{"num_hidden_layers": 8, "hidden_size": 512, "norm_place": "pre", "attn_scale": 0.125, "parallel_block": false, "learning_rate": 0.000543, "weight_decay": 0.24, "max_grad_norm": 2.0, "max_seq_len": 1024, "max_steps": 12734}
Each number is 128 + 24 x the weight over its row's rms, rounded and kept within 0 to 255. Layers, rows and columns count from 0. The size above them is the row's rms in percent of the matrix's.

# layer 4 attention value, 512x512, rms 0.0403, rows 335-383, columns 448-511
size [104  91 107  95  96  91 103  91 106 117  88  94  96  98  99  92 107 103  93 105  97  97  98  95  90  95 102  89  98 104 107 102 101 109  91 101  94  92 100  91 102 110  99  90 102  85 106  95  97]
[[128 163 152 136 156 136 178 136  95 118 172 130 166 121  97 137 116 140 130 157 135 191 138 148 162 162 172 113 101 125 133 137 161 124 111 128 120  91 165 131 167 173 138 124 147 138 116 181 106 117 118 151 114 151 138 116  70 178 114 142 113 163 168 104]
 [107 117 148 110 132 128 142 135  92 110 156  98 127 149 148  86 117 129 150 141 114 124 117 112 106 148 139 120 124 112 120 156 165 177 135 124 116 144 120 137 153 108 125 131 123 131 140 109 120 155 117 154 116 116 104 147 140 133  96 162 169 111  94 113]
 [156  89 154  94 118 167 104 124 191  93  94 158 158  78 146  97 148 121 117 125 126 145 128  98 141 116 114 126 177 103 124 118 132 135 136 171 114 119  71 170 128 136 150  85 119 122 143 124 157 166 127 109 116 124 113 154 143 176  87 150 116 111  88 102]
 [113  80 162 140 122 101 121 110 158 132 144 139 171 126  84 157 124 131 133 133 156 148 127  95 114 123 149 124 112 113 143 115 170 151 115 143 133 124  60 100 130 130  88 134 153 160 120 138 146 120  57 160 123 127 117 114 100 155  87 122 109 141 120 123]
 [157 162 153 114 141 125 102 148 114 126 120 144 144 148 119  54 121 132 100 139 116 153 135 105 177 143 126 115 149 147 129 145 210 137 119 101 112 117 111 116 140 130 120 119 114 151 104 117 126 124 117 155  87 146 166 103 156 139 107 122 130 160 137 128]
 [145 110 115 114 141 138 112 152 151  92 117 138 146 155 137  88 137  99 148 102 110 156 145  72 127 119 122 140 116  92 155 164 112 107 133 136 140 119 113 138 148 111 103 133 127  84 123 139  94 145 142 144 112 142 105 114 188 132  92 160 163 168  83 115]
 [186 125 148 127 170 148  95 133 151  81 132 143 134 102 125  93 130 130 138 135 101 103 122 152  90  87 143 143 123 122 128 126  75 108 129 163 142 110 118 110 116 101 129 124 139 111 130 113 126 124 123 131 134 125 125 127 134 121 151 124 165 134  88 157]
 [118  76 140 107 127 125 110 103 131 141 139 130 127 107 123 129 153 111 135  90 127 144 131 131 151 122 118 138 131 124 144 196 117 135 134 130  94 113 132 123 140 144 117 119  80 127 103 130  91 122 148 152  99 114 129 132 156 127 139 124 161 122  82 166]
 [112 136  83 115 105 129 113 130 162 150 119 118  79 144 144 162 126 110  99 108 153 103 119 133 130 121 151 127 103 138 146 134 103 118 110 111 116 148 121  86 118 160 110 116 108 127 138 157 131 127 119 124 152 131 164 122 153 108 196 147 161 189 122 166]
 [ 89 127 110 102 105  75 171 186 160 167  80 142 122 121 135  92 121  93 121 129 161 132 132 131 119  97 135 113 151 149 124 141  95 125 118 118 115 134 102 137  97 147 129 124 128 134 121 123 152 102 123 131 109 115  91 145 156 150 121 155 116 155 189 136]
 [111 153 159 150 151 118 135  92 118 157 114 128 161 110 147 148 144 129 111 141 138  94 126 153 146 134 101 126  73 131 132 151 145  96 134 123 124 125 141 113 104 111 136 164 139 128 122 126 141 102 119 145 138 122 200  90 136 150 154 107  68 141 142 158]
 [ 83 116  73 135 110 110 127 126 135 133  80  87  89 135 124 129 110 152 141 148 143  96 127 116 106 109 126 122 158 139 149  89  73 102 134 122 141 141 146 111 133 113 122 136  99  93  82 130 145 158 163 141 139 109 124 133 125 110  69 133 118  77 143 125]
 [117 154 105 114 126 157  93 143 154 157  93 141 107 119 107 131 144 131 122 127 138 124 122 108 173 114 152 137 118 121 142 133 111 115 131 122 144 124 159 126 120 121 128 110 143 146 151 140  86 108 163 127 135 151 100 132 146 126 159 159 111 179 128 151]
 [146 151 120 135 121  73 143 189  86 133 117  90 133 159 103 134  98 132 178 134 127 151 130 146 139 124 159 129 106 168 101 120 149 145 138  89 149 131 148 139 154 135 121 154 120 132  95 138 121 128 111 118 122 134  91 133 121 131 138 100 137  96 180 116]
 [103 109 132 119 147 120 134 150 102 101 105 115  85 193  94 128  90 147 128 120 138 122 117 104 125 111 156 117 140 155 131 102 133  89 112  94 128 142  97 138 166 100 120 126 131 109 136 115 138 127 135 183 134 139 165 125 124  94 155 150 140 102 146 128]
 [103 134 155 164 173 152 123 100 137 124 117 108 106 110  75 125 111 101 132 102 116 155 130 139 129  81 145 138 112 139 119 130  95 114 129 179 136 124 119 126 121 108 135 117 114 115 123 143 114  81 124 128 119 111 104 148 144  97 119 144  98 116 114 147]
 [175 113 152 135 107 161 136 109 134  99 218 134 138 138 118  82 135 154 115 161  86 127 127  82 105 133 117 119 134 124 101 143 140  92 123 147 140 140  95 106 136 104 125 138 159 170  98 126 152 123  81 125 117 145 153 108 103 165 118 126 131 131 132 111]
 [146 144 159  77 151 107 122 137 109 145 121 118 160 135 101  98 114 162 162 115 136 175 133  83 108 142 121 131 111 101 127 138 156 162 131 129 132 155 138 129 145 123 116 139 130 145 148 135 147 151  84 136 129 117 115 141 127 146 112 132 185 141  94 126]
 [146 193 157 146 165 142 117 140  84 106 133 113 120 100 109 113 122 140 146 131 116 110 132 119 155 189 138 130 159 143 114 137 151 115 135 125 123 126 138 114 130  76 152  96 115  98 117 152 106 116  90 133 130 118 175  99 169 104 112 147 107 121 166 120]
 [133 154  96 151 137 134 122 164 122 153 135 118  78  87 122 116 143 136 138  98  94  50 130 104 170 188  98 124 147 127 118 135 133  98 124 111 109 171 107 100 100  94 129 136 123 102 179 121 105 192 131 141 123 132 124 159 135 126 125 127 114 173 102 122]
 [117 131 117 118 128 140 113 151 150 118  92 137 144 103 152 117 166 131 138  84 143  65 142  95 117 130 133 106 138 131 125 126  78  94 118 135 113 127 103 103 113 144 137 145 112 120 154 117 164 121 141 125 142 116 167 146 173 105 172 129 110 155 132 141]
 [148 150 127  94 139 129 133 179 129  90 147 117  83 138 148  81 102  97 131 135 150  86 131  88 130 122 154 116 165 125 129 106 146  98 116  97 148 159 116 133 105  77 144 122 103  80 129 102 142 153 115 117  99  95 135 159 113 122 124 156 116 115 152 132]
 [152 128 118  95  95 135 111 100 136 139  98 146  71 110  99 144 148 113 150 124 108 117 124 108 127 163 147 135 141 132 107 150 115 136 113 108 136 139  80 150 123 146 141 135  95 106 158 130 195 157 131 135 139 147 127 141 164  40 177 115 182 125 132 129]
 [125  78  99 110 155 108 146 129 109 186 154 163 115 132 136 138 118  78  97 148 149 127 123 154 130 116 127 123 110 111 145 182 148 145 134 106 119 133 126 126 186 152 129 163 100 107 120 162 127 106  98 169 112 132 149 135 119 102 127 117 130 143 117 127]
 [151 181 150 139 117 131 162 118 100 123 132 121 190 141 128 168 155 131 157 121 105 141 127 163 148 129 150 133 138 107 137 117  69 135 119 112 103 122 164 129 142 122 144 129 169 123 143 143 104 119 152 105 134 144 164 114 114 160 160  86  96 130 131 112]
 [139 154 113 150 125 101 142 104 100 195 122 152 135 102 105 163 170 113 129 122 124  97 133 127 116 156 132  98 119 129 142 145 119 130 140 112 111 123 145 129 118 196 132 168  88 134 105 135 103 124 122 115 145 125 183 118 157 106 136 124 138 152 134 176]
 [131 160 173 109 146 116 117 108 100 138 130 117 140 129  94 157 122 127 135 132 105 130 128 105 136 136 164 134 136 122 110 126 166 136 121 100 120 144 137 112 111 155 139 123 149 125 133  87  81 158 128 103 103 134 156 126 126 133 145  87 107 101 133 122]
 [170 108 142 137  97 116 129 125 134 119 128 155 115 114 131 110 132 138 147 104 126  67 139  75  92 134  94 119 159 125 136 132 116 109 119 130 112 115 121 134 153  84 110 159 104 141 102 110 109 141 122 119 139 139 145 115 146  86 147 161 131 106  96 137]
 [104 113 147 156 151  99 139 129 108  83 126 108 121 180 139 145  73 113 151  91 150 111 124 155 123  92 142 142 113 156 128 112 108 112 114  94 130 145 141 116 147 102 109 160 119 118 152 126 183 129  79 157 117 134 121 106 103 137 133  96 114  98 154 107]
 [141 142 128 141 131 148 104 105 107  97 110 118  73  96 138 129 136 132 124 130  86  81 132 113 123 181 110 123 133 128 121 122 137  96 125  97 122 152 119 166 127 100 148  96 123  95 146 105 120 167 158 124 133 124 189 146 135 115 123 136 169 133  82  69]
 [160 121 161 136 137 133  69 108 145 132 111 133 116 108  98 114 128 105 121 160 106 120 118 144 128 163 157 129 110 125 121 162 139 130 145  82 135 130 155 151 110 151 127 109 147 108 206 134 115 142 108 141 141 138  97 144  96 117 138 106 178 153 105  77]
 [128 124 115 168 134 141 137 106 130 137 116 109  98  80 164 108 127 104 122 125 118  63 129 149 139 150  92 133 105 132 144 150 126  85 117 113 104 185 145 125  99 126 141 134 106 115 146 112 142 159 167 113  94 136 153 139 131 137 134 114 128 112 117 131]
 [174 106  85 152 114 148  93 115 157 102 136 152 110 106 165 156 130  86 114 119 128  70 124 170 116 126 126 124 130 136 124 114  93 122 135 150 162 135 110  86  93 174 129 143 126 121  76 101 149 132  86 110 126 123 114 116 128 124 111 110 126 131 123 141]
 [112 130 124 129 143 158 121 117 137 153  80 106  91  96 136 166 134 154 152 137 140 129 131 128 124 123 109 131 131  91 137 124  65 151 135 188 106 143 112 124 126 136 129  90 145  97 118 146 161 118 177 129 173 126 108 179 174 112 115 118 134 119  81 163]
 [148 122 154  79 115  88 138 135 107 110 172 153 150 127  79 118 118 142 141  88 131 149 137 142  81 119 105 139  92 124 115 143 157 170 127 130 132 149 101 141 127 149  98 126 141 121 161 126 155 149  83 133 115 139 105  88  99  94 143 118 214 165 104 141]
 [117  92  87 131 131 125 115 115 135 168 117 158 114 120 172 185 132 121 121 142 136 131 127 162 151 107  81 121 130 117 131 169 106 167 109 123 152 123 131 139 167 179 136 177  82 118 139 143 129 110 163  94 133 122 122 135 159  98 146 119 105 119 113 164]
 [109 127 116 151  99 133 123 107 177 111 107 103 124 101  96 119  99 150 143 112 143 119 127 151 135 138 160 108 131 131 123 142 138  94 110 119 108 128 119 152 101 110 136  91 108 147 138 132  89 155 127 138 143 129 111 137 155 111 151 138 110 180 126 125]
 [139 134 150 146 134 106 156 157 101 122  98 119 143 133 135 102 117 126 136 110 121  55 107 136 114 128  88 128 156 131 121 107 113 115 128 125 136 151 142 116 119 107 102 135 160 123 112  92 115 171 165  73 103 111 132 136 124 166 130  97  53 122 168 137]
 [125 138 117  82 116 164 139 101 151 109 115 120 128  80 128 104 166 151 160 110 140  98 125 128 112 169 115 135 157  83 112 139 110 119 135 182 125 146 135 125  99  98 142 116 126 117 116 125  94 145 159  96 147 109 101 167 152 112 120 159 136 118  87 157]
 [154 104 136 142 119  77 129 112 167 127  97 152 207 109 150 151 142 137 123 144 145 112 127 118 123 115  70 124 118 115 136  98 140 160 100 184 146 121 124 129 133 163 108 155 117 111 105 108 159  94 152 115 157 115 141 110 105 111 108 157 105 132 105 136]
 [100 102 133 140 101  89 154 137 150 125  99 153 155 139 155 111 127 136 105 131 168  61 124 104 123  77 111 129 135 117 130  98  70 101 131 149 145 139 144 112 111 115  90 154 119 147 119 109 166 126 161  98 134 129 122 131 119 133 114 124  81  82 141 129]
 [ 99  90 100 125  87 138 116 116 167 153  38 114 134 111 119 124 135 130 116 150 139  61 133 113 111 156 121 120 136 136 151 126 129 105 107 123 145 125 132  93 103 172 122 124 144  71 120 139 140 149 108  97 116 125 170 136 140 174 119 133 133 104 111 153]
 [152 156 152 175 140 141 157 132 143 121 134 117 190  93 139 135 137 121 107 135 150 133 118 166 138 131 124 119  86 141 137 155 145 114 114 117 118  79 156 145 135 126 145 130 135 150 114 154  83 103 114 142 100 146 176 110 126 180 104 125  72 165 126 133]
 [147 122 195 122 143 137 152 118 110 119 119 131 195 135 130 143 128 169 114 118 165 112 124 162  91 127  82 124  85 123 114 106 162 132 137 149 128 133 130 153 122 103  95 162 133 141  81 106 144 124 117 111 120 124 204 127  93 150 116  89 117 101 146 116]
 [136 156 141 117 161  74 112 177  83  73 119  85  95 156 132 130 101 148 133 143 126 147 120 151 142 122 134 123 151 153 101 115  98 116 139  81 114 144 152 147 174 107 146 135 115 127 137 114 110 141 148 152 141 131 117 112 114 114 146 114 113 122 152  89]
 [147  90 189 179 163 107 109 121 115 135  85 101 159 122  95  96  85 105 124 163 148 132 125 139 134 179 117 123  85 111 127 124 144  99 128 150 107 120 114 121 151 154 123 147 128 118 124 122 173 104 113 183 126 118 149 127 180 150 117 147 129 119 112 113]
 [100  91 143 106 128 117 120 125 109 144  89 130 133 112 117 139 112 124 126 111 139 146 128 137 133 103 147 127 125 148 137 114 111 118 117 155 147 132  93 153  73 131 129 121 125 132 130 114 133 142 158 125 111 116  83 109 161 123 105 141  65 104 157 137]
 [166 155 163 116 105 129 130 145 137 148  86 115 127 113  78 128 141 133 103 107 125 110 130 128 124 124 125 118 118 149 125 120 146 128 111 128 153 117 122 152 130 128 146 135  83 122 106 126 157 116 162 131 131 125 145 140 154  60 117 131 115 122 133 118]
 [127 124 153  98 118 140  77 135 131 123 106 150 169 107 132 116 182 125 140 141 145 170 121 112 136 126  81 119 111 105 125 153 146 185 125 147 115 131  60 133 105 162 131 101 174  88 127 111 128 125 112 113 107 119 166 121 183 138 120 133 107 173  80 146]]
# layer 4 attention output (transposed), 512x512, rms 0.0354, rows 335-383, columns 448-511
size [106  86 107  91  92 105  96  92 100 114  82  92  85  93  95  82 104  98  89 105  94  89  92  89  89  89  98  86  93 101  99  99  94 106  83  97  92  96 100  85 104 107  92  92  97  79 104  93  91]
[[115 139 153 127 117 128 111 112 108 137 151 113 105 118  94 161 103 178  94  92 141 117 110 150 132  89 147 138 200 129 123 105 107 132 148  81 189 183 142 147 119 114 165 175 128 144 112 144 129 136 136  86 103  83 112 109 140 104 143 139 125 146 114 125]
 [155 114 125 144 154 122 108 113  89 138 121 143 111 104 112 157 112 145 142 139 150 115 172 113 165 148 120 159 141 141  80  89 122  82 131 118 160 132 139 120 102  93 180 136 129 151 130 152 167 100 148  99 122 102 132 121  86 182 128 132 129 180 160 130]
 [117 111 117 131 134 128 156 129 165 147 140 142  99 174 131 136 134 123 149 114 129 149 158  92 107 118 135 104  85 162 124 124 195 128 135 127 126 103 136 101 123 126 118 144 159 110 133 125 128 131 114 156 114 171  86 130 147 120 117 122 118 135 138 128]
 [163 129  69 135 107 149 118 149 155 146 112 134 152 149 137  79 151 119 122 111 127 157 126 145 146  95 128 111 108 153 175 183 151 115 130 152 120 104 176 150 128 151 194 171 125 149 139 131 119 170 122 148 126 123 145 142 158 127 150 115 131 125 101 150]
 [ 96 106 126 173 117 144 133 115 105 133 138 130 137 110 116 117  92 115 137 108 144 112  85 157 119  83 112 142 146 123 137  73 114  89 137 157 132 146 142 122 125 132 155 160 130 134 163 136 138 161 103 129 117 109  94 137 130 130 107 123 111 126 105 126]
 [133 141 126 123 146 126 125 118 129 139 130 127 118 137 129 113 133 120 169 138 106 115  80 127 110 138 136 140 121 143  86 114 143 134 140 117 136  81 112 143 115 130 137 132 137 121 127 150 139 143 134 133 135  84 128 116 133 147 148 133 127 124 125 130]
 [117 107 113 146 137 157 135 125 147 155 124 123  81 149 114 140 166  93 143 169 162 140 149 130 141 158 126 115 116 153 159 137 154 158  81 159  91 105 103 114 123 126 161 128 149 105 103 130 149 106 135 157 149 162 131 120 128 163 111 113 148 107 141 114]
 [138 136 107 109 132 155 118 132  84  99 114 105 112 146 114 105 161  99 152 118  96 152 142  68 110 146 158 117 108 124 130  91 155 138 114 117 113  77 120 152  98 120 142 136 120 105 129 151 128 183 103 151 149  87  98 138 155 127 115 114 115 129 127 155]
 [162 166  91  67 110 132 110 122 157 135 123 159 155 143 147 106 139 147 159 137  77 152 154 119 139 131 144 206 109 138 101 161 103 167 177 162 104  65 136 135 122 103 111 119 133 108 149 103 104 116 120 157 131 167 120 143 112 105 133 125 124 111 123 105]
 [143 132 107 118 137 174 129  93 156 130 140 157 129 146 151 164 110 171 110 102 116 134 106 119 105 147 123 128 121 110 129  89 162 133 142 146 136  77 113 139 151 135 105 133 142 116 165 119  99 152 147 120 146 169 164 139 165  69 128 110 119 120  86 134]
 [105 124 129 124 138 143 125 175 125 117 152 119 137  94 115 114 102 112 106 168 115 125  59 155  96 111 109 109 185 121 188 161  99 120 106 150 145 133 126  74 141 130 110 141 151 138 110 125 139 158 124  69 154 123 136 134  99 119 109 111 150 141 137 118]
 [169 120 142 130 105 128 137 118 157 111 125 149 141 135 145 109 127 123 166 106 150 145 148 132 133 132 107 126 115 118 118 147 127 156 127 121  88 114  91 113 138 141 100 104 137 150 145  98  95 147 122 116 156 168 118 110 127 150 142 102 104 130 151 121]
 [153 134 114 109 161 125 185 132 125 100 126 102 155 148 139 106 162  96 160 111  89 133 113 138  59 153 130 144  87 144 123 145 122 159 136 175  95  92 121 123 127 130 138 114 134  86 135 127 133 136 102 142 141 112 170 134 179 118 108 120 137 113  86 163]
 [129 139 125 133  99 120 115  92 121  97 155 135 105  98 166 147 111 137  72 129 114 126 147 111 110 140 133 127 170 109 132 120 120  92 102 119 163 160 135 146 139 119 178 128 109 158 113 140 145 111 187 146 137 126 158 100 121 111 130 133 155 172  93 123]
 [191 123 130 175 153 130 123 144 123 143 121 107 180 108 152  91 116 147 132 130 116  92 160 170 127 137 126 122  95  97 127 138 141  99 142 135 113 119 180 119 144 140 155 132 142 118 115 139 148  67 128 121  97 102 116 130 135 137 127 112 142 126 154 127]
 [106 128 106 137 105 141 140 153 162 155 120 125 147 119 148 115 133 144 154 113 132 127  87 119 129 152 130 103  94 133 206 132 132 161 125 109 108  86 149 148 122 150 167 111 141 114  97 124 147 142 148 149 151 124 148 144 168 110 148  77 137 118 123 131]
 [ 78 108 162 162 144 133 111 174  80 114  86 152 142 140 108 165 107 134 132 109 161 116 130 158 171  88 114  85 147 128 161 114 143 111  96 101 112 191 137  91 107 138 115 158 109 142 123 148 145 117 114 109 115 118  95  98 110 156 100 140 120 128 120 126]
 [123  97 126 142 127 159 114 128 144 134 109 115 143 139 148 151 149 162 153 148 157 128 133 105 130 129 102 134 131 136 124 125 159 114 126 122  97 113 106 128  89 162 112  84 151 135 144 191 150 111 139 146 118 146 121 118 141 120 125 154 102 154 126 104]
 [ 86 142 155 143 136 125 133 130  89 137 149 109 105 116 139 146 108 117 119 139 119 128 102 147 119 134 135 150 145 134 144 128  93 150  49 121 142 157 141 121 152 132 152 152 116 145 116 103 175 130 154 130  91 146 102 129 116 158  98 153 162 154 142  78]
 [110 128 168 154 157 135 134 110 105 105 126 162 111 106 127 119 100 105 125 110 139 162 121 154  99  74 117 127 133  98 128  96 143 125  99 110 135 126 121 132 159 159  84 116 143 124 132 113 164 101 107 122 155 138 138 128 122 145  99 140 121 129  92 114]
 [119 143 136 117 146 145 118 102 140 119 151 155 106 121 122 141 110 116 131 157 120 146  90 151 131 117  94 115 106 111 135 119 123 154 125  95 155 101 115 136 154 169  78 108 148 106 113  86 120 120 157 109 138 163  96 128  74 139 106 120 107  96 131 109]
 [120 112 123 153 107 128 106 113 148 147 139 153 127 165 146 164 148 176 184  78 138 123 124  84 130 132 114  92 102 111 139 105 157 137 118 129 119 102 118 138 127 166  82 101 116 142 149 130 121 111  99 156 211 127 106  99 167  95 120 122 127 132  90  87]
 [144 151 122 116 156 133 106 124 133  96 121 100 140  91 174 133 130 121 161 131 116 130 152 122 168 115 106 160  87 112 107 136 147 130 120  91 115 139 132 120 136  87  95 101 114 117  87 103  90  92 137 127 102 134 110  87 115 174  92 164 126 149 153  99]
 [ 78 143 143 131 101 142 124 179 114  95 110 118 140 108  95 124 127 152 142 119 106 151 102 129 150 114 116 117 155 102 160 111 118 140  95 134 137 149 150 154  74 119 129 121 111 162 123 116  98 148 132  86 134 114 110 122 138 107 128 134 126 120 132  95]
 [112 164 118 125 134 120 102 145 156 139 135 123  97 142 134 123 105  75 104 167 118 134 144 159 112 118 142 141 156 163 102 101  80 113 212  98 178 137 113 143 141 133 107 125 134 114 121 129 120 108 141 114 131 112 116 119 105 115 120 128 100  77 125 121]
 [ 81 168 135  99  86 132 133 164 119  98 133 115 121 134 129 150 105 120 113 131  90 166 116 130 145 101 119 207 140 115 150 110  71 170 134 102 163 133 139 149 112 131 132 114 111 133 130  97 117  98 149 133 150 112 125 110  88 108 125 108 104 113 112 105]
 [143 163 118 117 147  85 135 121 111 137 171 101 103 135 137 142 120  92 105 125 162 104 134 134 126 108 109 130 148 135 109 108 113  74 154 129 184 166 149 139 160 150  99 135  99 133 107 120 161  91 131 119 149 108 141 115 123 155 128 159 128 162 118 143]
 [124 139 120 118 161 122 108 142  95 121 134 119 135 163 120 108 163  95 134 156 111 156 144 103 175 111 130 175 134 100  94 128 119 166 121 112 137  85  97 115 110 154 113 100 142 120 144 122 149 133 140 148 165  90  83 149  97 132 116  78  91 119 130 138]
 [147 114  95  91  82 140 147 134 170 136 129 150 141 140 109 100 126 149  99 159 135 153 147 109 139 145 108 124 136 159 150 130 159  70 163 159 146 124 138 120 136 105 161 123 141 146 105 153  87 151 120 107 154 123 172 127 132 119 133 128 157 172 106 146]
 [114 123 174 164 135 107 164 119 121 146 117 141 110 116 120 105 116 139 171 117 162 140 133 155 110  84 112 114 104 116 131 122 121 131 126 123 110 143 117 105 146 106 102 141 135 127 116 114 143  87  89 131 135 135  68  95  87 163 108 114 112 128 148 115]
 [113 178 104 114 142 118 137  81 124 133 157 114 109 102 128 131 174 139 150 118 151 132 102 129 121 120 126 109 110 152 117 115 114 117 103 137 166 160 126 118 150  91 145 150 115 131  83 123 154  90 126 104 136 119 137  61 163 170 127 150 154 133 143 139]
 [123 154 133 120 138 136 121  97 109 133 153 141 135  82 115 126 114 120 133 102 118 136  63 138 121 120 139 161 123 124  96 111  78 115 184 123 168 113 122 120 148 126  59 111 155 121 140 110 140 147  93 107 168  90 129 104 142 121  98 126  96 126 112 128]
 [ 91 167 106 134  99 130 126 107 124 141 121 119 104 129 132 122 112 111 122 152 126 152 123 161 123 139 140 167 113 112 115 164 115 119 113 165 145 107 129 134 164 119 134 130  88 131 150  87 116 158 130 126 127 131 141  88 133 114 112 137 140 124 134 140]
 [144 130 152 139 149 142 155 135 114 156 121 143 136 112 143  84 151 100 139 162 128 139 122 157 108 163 127 142 104 130  85 183 135 142 131 115  79  49  94 112 155 174  96  99 156  96 138 118 101 136 157 118 109 149 138 114 141 137 128 126  97  80 176 145]
 [153 127 110 108 145 188 122 139 165 131  95 136 163 153 112 133 137 124 110 152 105 117 127 117 181 103 122 123 118 155 202 142 118 125 142 128 159 144 125 105  92 142 144 132 140 122 142 155 127 105 137 137  77 127 117 121 123 140 130 140 128  95 113  93]
 [113 122 150 121 121 141 135 165 113  76 132 112 108  72 119 115 122  90 152 141 119 115  96 137  95 149 124 132 126  95 130 121  99  86 133 143 123 113 136 124  61 129  96  77 143 113 124  94 134 115 143 126  91 145 166 103 120 132 105 148  87  80 137  99]
 [145 160  89 113 144 147 107 104 118 134 140 145  86 140 161 118 150 101 152  97 119 164 135  95 141 106 131 142 106 169 167 152 126 172 109 138  95  88 131 130 158  99 125 185 135  87 139 110 145 136 106 170 133 150 121 125 126 148 112 129 144 124 110 144]
 [129 123 128 136 130 110 139 103 125 140 160 133 113 162 145 156 120  93  54 136 153 125  93 161 132 119 123 114 145 116 164 136  99  89 141 146 141 134 107 151 152 167  95  93 112 167 155  98 141 116 129 124 180 149 132 154  87 107 123 116 125 127  83 125]
 [128 128 137  99 151 118 116 127 110 193 146 122 110 162 108 120 154 105 126 156 138 152 164  74 150 152 138 132 113 130 121 132 135 169 117  97 106  67  78 134 107 134  78  88 140 121 149 150 122 133 118 150 166 178 104 134 125 140 160 102 131 112 139 151]
 [ 89 129 170 130 144 114 127 128 130 121 151  89 127 129 110 107 110 109 131 177  98 138 147 112 132 124 109 153 166 111 111 171 112 151 159 145 127 112 107  96 128 134 121 106 141 130 144 120 159 150 144 116 127 114 142 124 105 127 127  83 113  90 144 125]
 [154 118 146 117 144 126 126 137 136 130 137 134 152 166 134 144 128 119 124 142  83 130 174 145 109 122 130 176 121  93  97 158 145 141 186 153 114 121 102 127 132 163 100  96 116 167 157  87  94 157  92 111 169 120 148 163 101  75 143 100 116 137 114 141]
 [163 151 113 120 177 102 116  89 130 131 190 143 132 130 129  99 159  98 179 125 146 144  97  94 106 116 135 155  91 124  97 142  96 125 157 119 124 111 107 122 167 131 137 139 134 151 167 106 145 163 148 133 147  83  99 130 153 144 149  79 140 132 106 125]
 [ 89 129  88  94 104 153 115 113 133 139 165 112  94 134 100 129 115 103 103 143 137 147  78 133 105 153 152 112 174 166 168 124  89 128 138 159 151 176 147 117 152 127 162 194 137 128 113 121 127 211 138 122 131 136 132 141 139 122 137 113 151 100 108 153]
 [107 114 111 119  87 114 139 119 133 159 160 126 111 151 126 164 127  86  92 163 127 122 231 132 148 120 129 169 150 124 142 161  92 125 163 156 130 158 118 140 140 142 119  90 117 152 144 122 127 139 158 137 139 156 108 142 105 107 123 142 124 119  96 131]
 [120 116 147 165 116 136 138 131 124 107 156 139 130 104 157 122 116 155  86 112 125 113 133 166 111  99 123  89 146 104 148 132 148 115  75 140 128 157 132 120 163 117 115 124 148 123  87 135 159  64 145 116 115 117 143 104 128 118 106 162 125 115 147 119]
 [132 134 116 144 121 157 137 102 124 170 124 133 128 125 140 104 146 145 125 154 131 162  56 120 136 122 114  93 150 166 169 167 135 142  99 134 114 131 161  99 141  69 210 155 155 128 129 147 125 158 138 112 108 133 111 148 104 115 147  97 157 170 131 157]
 [146 111 119 117 137 155 130 147 160 127 124 119 152 148 158 105 145 117 130 174 152 140 105 119 113 141 118 102 124 115 120 172 147 123 150 169 102 106 113 107 148 159 121 145 136 116 134 101 115 153 117 140 140  81 164 167 118 114 130 136 113 121 104 159]
 [ 80 127 143 145 130 140 115 102 114  94 151 122  97 127 188 138 104 107 154 138  79 123 179 109 145  93 104 178 171 108 109 120 136 149 162 151  99 150 106 132 141 112 123 134 103 109 115 111 109 186 120 130 133  90 107 116 119 151  99 133 107 117 130 141]
 [138 151 108 135 169 120 136  81 103 149 134 107 148 150 102 102 126  62 144 169 148 117 144 128 110 132 137 128 118 145 124 125 108  89 132 137 130 116 128 128 164 168 132 169 126 138 135 111 132 169 150 108 124  76  86 105 107 195 103 127 137  93 121 117]]
# layer 4 attention query, 512x512, rms 0.0517, rows 384-387, columns 448-511
size [117 113 113 109]
[[118 105 151 140 133 131 135 122 150 110 129 109 138 107 135  95 166 147 132 155 138 141 117  84 109 143 104 143 132 118 111 115 140 136 152 160 133  90 150 106 153 105 136  76 134 147 115 108 104 114  95 123 140 106 147 128 128 124 148 113 124 117 159 159]
 [163 125 142 154 107  87 124 158 109 136 118 145 149 147 145 178 116 125 111 110 183 147 125 135  83 134 164 119 146 180 136 118 100 111 123 145 133 125 114 120 148 139 123 128 121 115 151 143  89  91 130 107 112 134 139 148 140  79 155 118  93 151 154 111]
 [145 101 113 156 103 131 180 139 144 168 153 157 113 169  97  92 159 176 135 150  95 132 139 118  93 142 137 138 128 120 105 142 107  94 149  82 107 123 110 100 163 145 144 134 122 156 153 152 136 124 115 114 142 151 102 104 190 113 124 128  99 115  59 121]
 [152 174 125 108 108 123 154  85 123  82 127 118 128 164 124 111 118 145 100 148 157 115 126 133 131 154 146 142  99 132 135 154 153  92 136 126 164 118 129 139 149 166 116 129 178 156 126 106 113 153 104 117 116 125 128 126 134 172 121 105 107 136 164  99]]
# layer 4 attention key, 512x512, rms 0.0459, rows 384-386, columns 448-511
size [107 112 114]
[[140 138 125 132 123 117 124 128 125 119  99 113 162 134 154 132 149 100 113  95 164 134   0  89 160 145 107  75 125 142 138 129 152 125  51 126 124 135 112 145 115 131 136 117 115  86 106 111 103 121 113 127 140  89 133 125 123 136 151 128 143 132 153 133]
 [140 124 128 107 172 124 156 127 155 157 141 142  99 104 116  73 172 130 114 120 100 138  86 113 125 131 127  82 114 115 185 155 109 164 121 123 109 107 134 122 123 120 133 122 124 136  95 153 129 140 128 143 112 165  92 126 120 145 105 107 132 138 137 147]
 [113 159 148 128 142 121 135 103 135 122 112 152  69 141 114 120 108 145 136 133 145 108  86 100 123 159 128 184 113 127 114 130  78  98 152 137 157 163 128 155 155 135 100 140 120 145 148 153 129 114 155 126 125 135 119 159 113 116 115 113 124 139 165  96]]